{
  "vocab_size": 8192,
  "norm_place": "pre",
  "norm_eps": 1e-06,
  "rope_theta": 1000000.0,
  "extras": ["capped logits"],
  "init_std_qkv": 0.0193,
  "beta1": 0.95,
  "lr_head": 0.00516,
  "max_grad_norm": 0.5,
  "schedule": "cos",
  "max_seq_len": 512
}
Each number is 128 + 24 x the weight over the matrix's rms, rounded and kept within 0 to 255. Layers, rows and columns count from 0. Numbers have three digits each.

# v: layer 3 attention value, 256x256, rms 0.0688, rows 226-255, columns 192-255
# o: layer 3 attention output (transposed), 512x256, rms 0.0667, rows 418-447,482-511, columns 192-255
# gate: layer 3 MLP gate, 384x256, rms 0.073, rows 0, columns 192-255
# up: layer 3 MLP up, 384x256, rms 0.0716, rows 0, columns 192-255
# down: layer 3 MLP down (transposed), 384x256, rms 0.0673, rows 0, columns 192-255
v226:125106094121103168146122165164110142120119109113107137113144148126155127146134126120144172099116120128093105174106129067152110135119152142114121151083176105113118152116162114115112155128120120
o418:149148154171124134111154081123104098101138123136192122169146111157144118126106117145116127109157135151132162097119144152137094113125121148182137078136090115171134110130106181136139096127126165
o482:122122070104122100162115165112168127154110129118100139118119121103097141130129145076121130115108121112132126150094167126106154166127084112079086143154150134141147123128131111167098185119136091
v227:116106160112127141149119149187153127109113153118135142147180102166121144156124108113099140135153119124143142116096117174088086145109168146095105147113155103140148115107141099114156101114091119
o419:154143116102131120106176123123137100158152153121138141099120160103141156104124139174096130161088143142153120118104116119132084143108153098099131109105134108140099120130110127108137172137141106
o483:115133158140157130120145122162097098114114115147106105136094109131112134131138134095161080080163149099076131116166149120116179147152122190157156144131101178116094139116154144152099071110123116
v228:141136132173177146139137119144120122135134091085113155173117092156140126166167123121103138149139093132157134128154156128145135136138099111120133090141093145136105082140146128118139110122105115
o420:168134173142110118091106131094163181114127088185145109114166146146105119067111118145169109114140151122080118106110169153130115145123118116130107167123140184089168147097096165159088164124110161
o484:080101102124111130139122147144078065122087141134133113135116101103148133168140176130131138123142117115137106142117114121141112090118109152110121138105129054149101108167130139105154110120136103
v229:135129105141101127114125151099127123133131120137103106145191180138080167123129131144131111116132117141197095139131119101176121156112150143099122091142083121092118073136117122146151105171110155
o421:120134113125112133157139117137115096154184163192134113069091133141096128145157161151133136125121123138068116142152133120097130128148142112167124086164132135154108127104154122095119143119116097
o485:145132133113155124089122100140104152119115141116122127188138119093171132104118089135125142122158104097138129121126131101157154156146137133115130169085157118147162125139164114148143122116116139
v230:119090161150101129135132143132123147150130122100099135124098096172093165173134116089157097099103098104083176128121148148134208122109115130107175140083155148153153160153178142152117156131125113
o422:142184105081148109156137103132081135171100107114137102076126136087129118098118093148080110149123114148147073146119120101131101131108125138177112130117110134145082123146137104083152121148130083
o486:125149124150124108121121125135118079099140133120123145138151131140132135123112146131164150170126178186124109071158129151122156115182121164105126094143161123095155167104114146130106134123141160
v231:148129110107120104128131165140108112122097128115099154106129159116116106158116159142117115111120081096103143173078107136096131122119090120114163107158181111126086115134098121146108111150113137
o423:102099117111107138112140098138127146160132132132137074140108094120106133112085129138151095135136179141140164123145118141117139129139132140119165087101130151140115149138118104132119118166133175
o487:078118130160107092114127115143110196102150140137082114104146144191121121093136139138153115162106122147126094091145139142144109105195167126115132131136103121132138120127121105127177136109103123
v232:114165120137129152093156145142133130135119121123125137118100084093114137136137079121146164115144161146125150136142124173112125106133103077104096126138090152140145085137104134115120142117137119
o424:117094135133139112162113094099109131095129115127125118144144110086120166158084117131082092150137110161129111102106135107138098084139126141111143155169145126103136146112154104170132141159075168
o488:141125091112124133157093083149131120159126142147137161106155120180106154133117163163151133149138138097149166150139136111114128122145122156152153116087121113100133133118119129067130138118136105
v233:120123152097131148129134125144149139155139136116129112133153117093158146077143129118115116132123112198136145126139081140127089127133082084111094085112129092080145107122151146114120133093122165
o425:075180126101151144114093173138120146091109131151112153128081147119099110127088168128168094146156153134150140122107108159155115153113076129160123140130100156123118126148130113128083143130097091
o489:169130115129113086107178099106124059138133138080114123109115073141163141119155149124131151136104129116148114126124134123091119105114190142127147124119102126135119169098114144117164107175128093
v234:156146140130148156126164124189125177127121131151121147136152087155128122133145140140115130148132102110144099111101109146130157114133144113124139134097147083151148151161141122135152150143131150
o426:109142111116156119122105080136128092098141094110163180131130119106142116117080142113130131133136091114123096115148168140123106132126140102134099141168127133107167074133111153114112126096118158
o490:125113177118098121099119152118107125125134165104114129118123111112122116121168127138108104120141186114133143156128091126124139102146131152137139138108136161113132164130166093111133139148103123
v235:096163167125120115098137130139078115126097153123103115162122134132140119172129145130111137138114136133128160115107159136126144128176128152107176172111133117146133150102130129110139141113102082
o427:112135139137124141136087112109118134127111100137148098112171159154166089088138110119118132161107130162165103132142117131082107109101134104101108132141112126121115163167145149115090108159146147
o491:112112096120134153128163140169140130148135105159111133125131114132100153121117123187140095110154116073114121136152119146176156166133131137145143102157109120144142106103097094160156156128097126
v236:127137096151119118107133139158131105143143106126148132159118123122120137162142113143130118121169118136170141120130132144105151107147126118113152131151148107117102113139107161154133141121119115
o428:154175121107104094119150111162099139130143133112120112143146079163083158140158106103126119165124102132124120156148104117103063095121126156113151129131148135162135178127131093104127129157122153
o492:104103151123104183099146142116125118166150139107147126131109149124124123117121131139126131120157110128138127126127154146158169141148128086128119140146131135113099087159128103135125119119124124
v237:110124157138063137151179118138131149112109168153101116112111120107161134131147148108155100130103123124149140169132144128123111120074107119131141138083118152140098124113137127168151107113114151
o429:152153152124137152078143118112132164150099141144150095169107112131104113177112107137074122090136125161136126121105127148151117149128113139130120094160106114128114136129104116126110132117135124
o493:149055121106137129150106132142117086126130064124103160122157103152082140138133133105129153180146147087100134107150091134121113133131113104104147140103168164113154103148178130103142160127173134
v238:099117126098111127117130101133148112114089088129117106101130088129139135117120120098121086136112101145118111149136150110119102110122119120116095098152122124131042132139123131123117121116093150
o430:113179089132146128134080167142149143141153146131130136161127145162101190136120112097131124160146149132161132150115114143145152119105148107152119136079166128145192148123110135110146143133155117
o494:146106128154123100108129131123096086103072115130137147119115119105106102123128151146148169142103081139125126124135137161136100132169116129115140127136109133113094140139136140127123136149143104
v239:183125136117132108083143141141170150081136085108128139123120107139094112120136144107146126131123167166163133127083125095154083087139126113132151176123148118109134116133128170081106100134138128
o431:120068139111130124153122161113133094118119142100155123122174155164099117124088109110158126147124112086100123124130160098122120165125128119149118081138143170124159146144143136147175177119174141
o495:124201095101130136121110114138102138101142131143119125135121105092158134156171113146095129129141105096165110103151083152103133103119136150108110142142143130160143152071138123131096112186061118
v240:105156151127128124133138125134110153118114123126122133180149112126137182161146172117110148163135144167106112123112144115143126128098146105099164134123139106108122130161142143124146149132132101
o432:121135131132113141108102140148171123139135132134078144087108105135133114126116138139169145140158123169119150107155115122099126088139084109135117097134115128176135130135128149124106116096085151
o496:123126108148103116144125131100083118118127126115140141170112119126099094102170085141144122103097121081151122093091136091144137185142157115132145161161131137096138164113101120133104161150176116
v241:140161153126095178165131090102138128110117162136114093073114147126185123112152115071130150121109107143111149146097098119110126124125121108113104165104114141136145142117119123139093139139096141
o433:125124121143121139093123149114100101133181141117105123144155154103107083155154119115141131115133179106205150135145141103112124106130146091147150116138143142138104090145146170135168111153121109
o497:152092132152108130167083094165162177149119140132130117161088090115130126088128151101121132128100098166037120148112153153142121107121097162120108131121117082146108124096127098112120148143162147
v242:087112131132109163145157130119122087123117142138105081118141123120126102134126125091079168147126137127128146117163159166129121145107130142146107182114144112157123124124145131127123126105075160
o434:146140164109140139099112130139158134118122119111132178136152104135113136135110127195132082129120123126190118130089121109150134161136136137116143114097145124119107127086096127122160171151126091
o498:129155084167124125170121144107119156170134137148068163141110129129109120139138143067101121101119123106092158144144115097116140119105094148117106112152134146130139112150123115138094140107115144
v243:079114088147127146116160115097153125156135086131124136113120133151133172100109128077154146152174158154132088127139138106131138087112092126136128127145134124093126123113115151154099130118154127
o435:128091107158148109129144158152149134111149155134166124142130093126150124165096137127160135085131140070107115131120137142153152111114151107130159107121137116096148173131144148103150095115100142
o499:166147178125109157111088104114109118104133159098129154119139133154123104135189129168095116145131114163167142127120154102099119129126155111105131152104153107144123107127097133208127116118089097
v244:155096115110153129142119121134102144134134081118136141121141159101130093122132125137150128112172151114125089103106135148140135155159168133146127086177160121177100171115098115097153128073140123
o436:114145128120149109148126146088113143113097103129142149096170134156141160155141120148123162154103128155141103189138126147139101118138115177119153143115144147123152085166125116124114117165165113
o500:131085096128125103103119121110145134155123136118159133133102175121124102109125084107124116139174138133138159112125137108127124123119136127108098139139114161115131102127118194129160134073073159
v245:129117124140131116132117091134144123098139139139099132154139130135113136095128130139133148118134107142142089133109111111127112155121156078116123157111140167107149146157172131126149151136106131
o437:172128096120112135137127108130127134111145105113133143123134136107096138072155133172134109148131121067123121081100115160125102126138117121109155136119109120147076137096070123135139151137121127
o501:119128163142131112081082130115116147147103143150102135105087123134151097162083120098133141102128134148146148171154145073134106081133145126143094111111164144095152157136202155142094098131118153
v246:151181159111118118178106104118095123093128094127145116120130117128144102146159107120140120134111105102128127121110141145135149129116115138098117138158108113145119165139155097118161157118165142
o438:101158111136127160124146162116128169142127120156118133135129130128131137104168144106124166098076101135146092112138112113081096088177142065117104169118161106131105135137137138130119080143133135
o502:188088109134140084133105126149143106140146153117126106108112126132122103102071141110116121128161177149099169131153150117117134150128111175156141083140101150138128114101107120122101176090095110
v247:096119119124150180139103088095106113139107142122146174130105125187108115163150144089096111120148144117114132171132124106108135108097094119124143095081126100114118161160143099089155164094147119
o439:095116124110142129171180149149142127124166143142137141141132144102152145123136107162103148119137142120109136103121093114123155140150136119146118106160172128129135153124110110105124138143123108
o503:152116103170089132114112094139115113143120046115112114138116110115131123107109154130186115126101095158129112129155110148176128141141171146125129113169107121156124086109117158136116131132142153
v248:150128128121132128087117181120134115097130147160128098159121126142109136087103132130126119101088135125097108132107125134101072133092149122156130118097144128109130108134145155131118112124117131
o440:148130131135141128119107113143140173155147127156087144155134171101172149112114105134143126127098181166120151147136106120170160118127140130114126097161151143120130094109107089140151173105102112
o504:125118202082173128115164161105139114124129111142126149108156099144111116167135145115115134135146107137172099127116156142132095137081102154087113131155130120116167124100177155135121120206124098
v249:106109099156109122160162137131139131142126105114140138143113118116120114167115157103091109135158090111140141117123108096135114148099114114135147122142127122105137145114113135135132125148114132
o441:131121157107136107095150146138109138080112140120116137093124125099170098094140118139140101098099135150113141124110128107134111116131140161132117133102108122140079117144135141127134090103140122
o505:109114130138131154120104123129131127117137115109118119135159139136125142116104159137144119125148132136126122146147115193134182121107111131126102124152137100141153121116096142087143131119102149
v250:138133140138143108056153158123080147129109156126124071095118122142116130112105142111132136144142137160129096133163108116146113137119139100162122123084142167158150120115122125136101113109145147
o442:063128110148133170227095106136181120119108127132156134105138104121147112150106148167071127132118113114120140141135167113115143081136137153168168157144124122096156122119131097146116163158085111
o506:175129166134121112089150118136127114145119115175100096151132128068110114124115130097156126095127122149122121116092118124144107119133108135091117096121169126152130114130148167125128113147172143
v251:138157157145114139110096141128128130144143125139104131130147091151157119121114172156166129103070135095119169151158110167139140124103168135172119151112137149138143183136181135152144086107119151
o443:130120126110110149136146114099105168124082117138150120094089154111159122111142113083128128139149128104183131111113130154119124140133101090093124112110150154117170104131113093148154172177117121
o507:076124142162128110101139157144141118116158131073137113124126096145099128157082139128094141152141134144109172171100120099093108097110056134111140124131093118065117146113140159133100120145135097
v252:099160144127139143154095116104159134130136146140163159146105122128112122134135145123164144145128117105124119115094101135138074105059124088155107178129141123128110158153131114130123139157140124
o444:117119135157131141151134113142189133130154150139088145133098102133121118132102143138170100177103163097135191142130082117084147123177143114153154146129140114145156144125137119143128141139150123
o508:148117132110103121126094131128089126122100125103140138159118159142132148136150099109092096109144159136125086090117121138151124179154117158110095150106124125111068077126145143127139104122127139
v253:087094126155127131126130127140124164136140106124133109139107107103167141149120135139130164150147135118147106128145151090130150107119122129119088149113126144083121138129151156124156088103100124
o445:145081137110149139155130102095141135111123106165123157162158137148127148095107144104149164142105100150113108068121112167106103124113131111112129151115083135140108155131137127149112182142112106
o509:139151143137131122083131155127113109139093149112143144103099121142170127118129136166109097079146123131126171185103117141170130132172084141089133143189152137121153120165144120118138099140167161
v254:094109157129168132084136138084117110095113094160134138113163149146128114102152171115117144143131106167096144160131146169071127119146137118145123095127142122130122086133105115082107154074104159
o446:111112128118117132116107135145112108157145137132121114134148128116139159074116158138092114132137115094149120137105113084174101145152162122127111145120106160129112157167125161156081117121128106
o510:126124121128126126150131121122169128126122120138159138116063134113122130128137094114138149118078121114101114161139104159086115147150125172145165155126111069135099141086089096098116174133140143
v255:062143181103107134085158088122147134119112129117128153130146129175138144145147151115143127140085120165142148157065135126095106118092105141133097154122165135171148122116130125100090142086110162
o447:158146124102113145148090136118189157151164148147121107145134131100139135109107106141071172148100103137146177112103143152137109140120115139176114094115121087102141124154126167152106137119171130
o511:110088114161127139184117121109093089119112131145133109101101089125105100190110105143176083116169163107135077145163148098130109133118148127138143110114144139117109150126142109102194146166106134
gate0:116150133106137151135123086097111125110115109194120147140149175072148147139170118126146138095114110131146053201115131110152094071168149106085040114087109154173149150148127183137150127136087113
up0:160122163138154073126162109144145126125125118129093162195103159140134097141084169148086141094084125168126121125091139147140120140152139162118120125141124122184161134182154133110192109122120122
down0:119139138124120112156102124098140139159125152080128131114111133160129099131117153130100126122103159119093191101107117143096153064115173107110130147155084093076145087131180090124115092099185148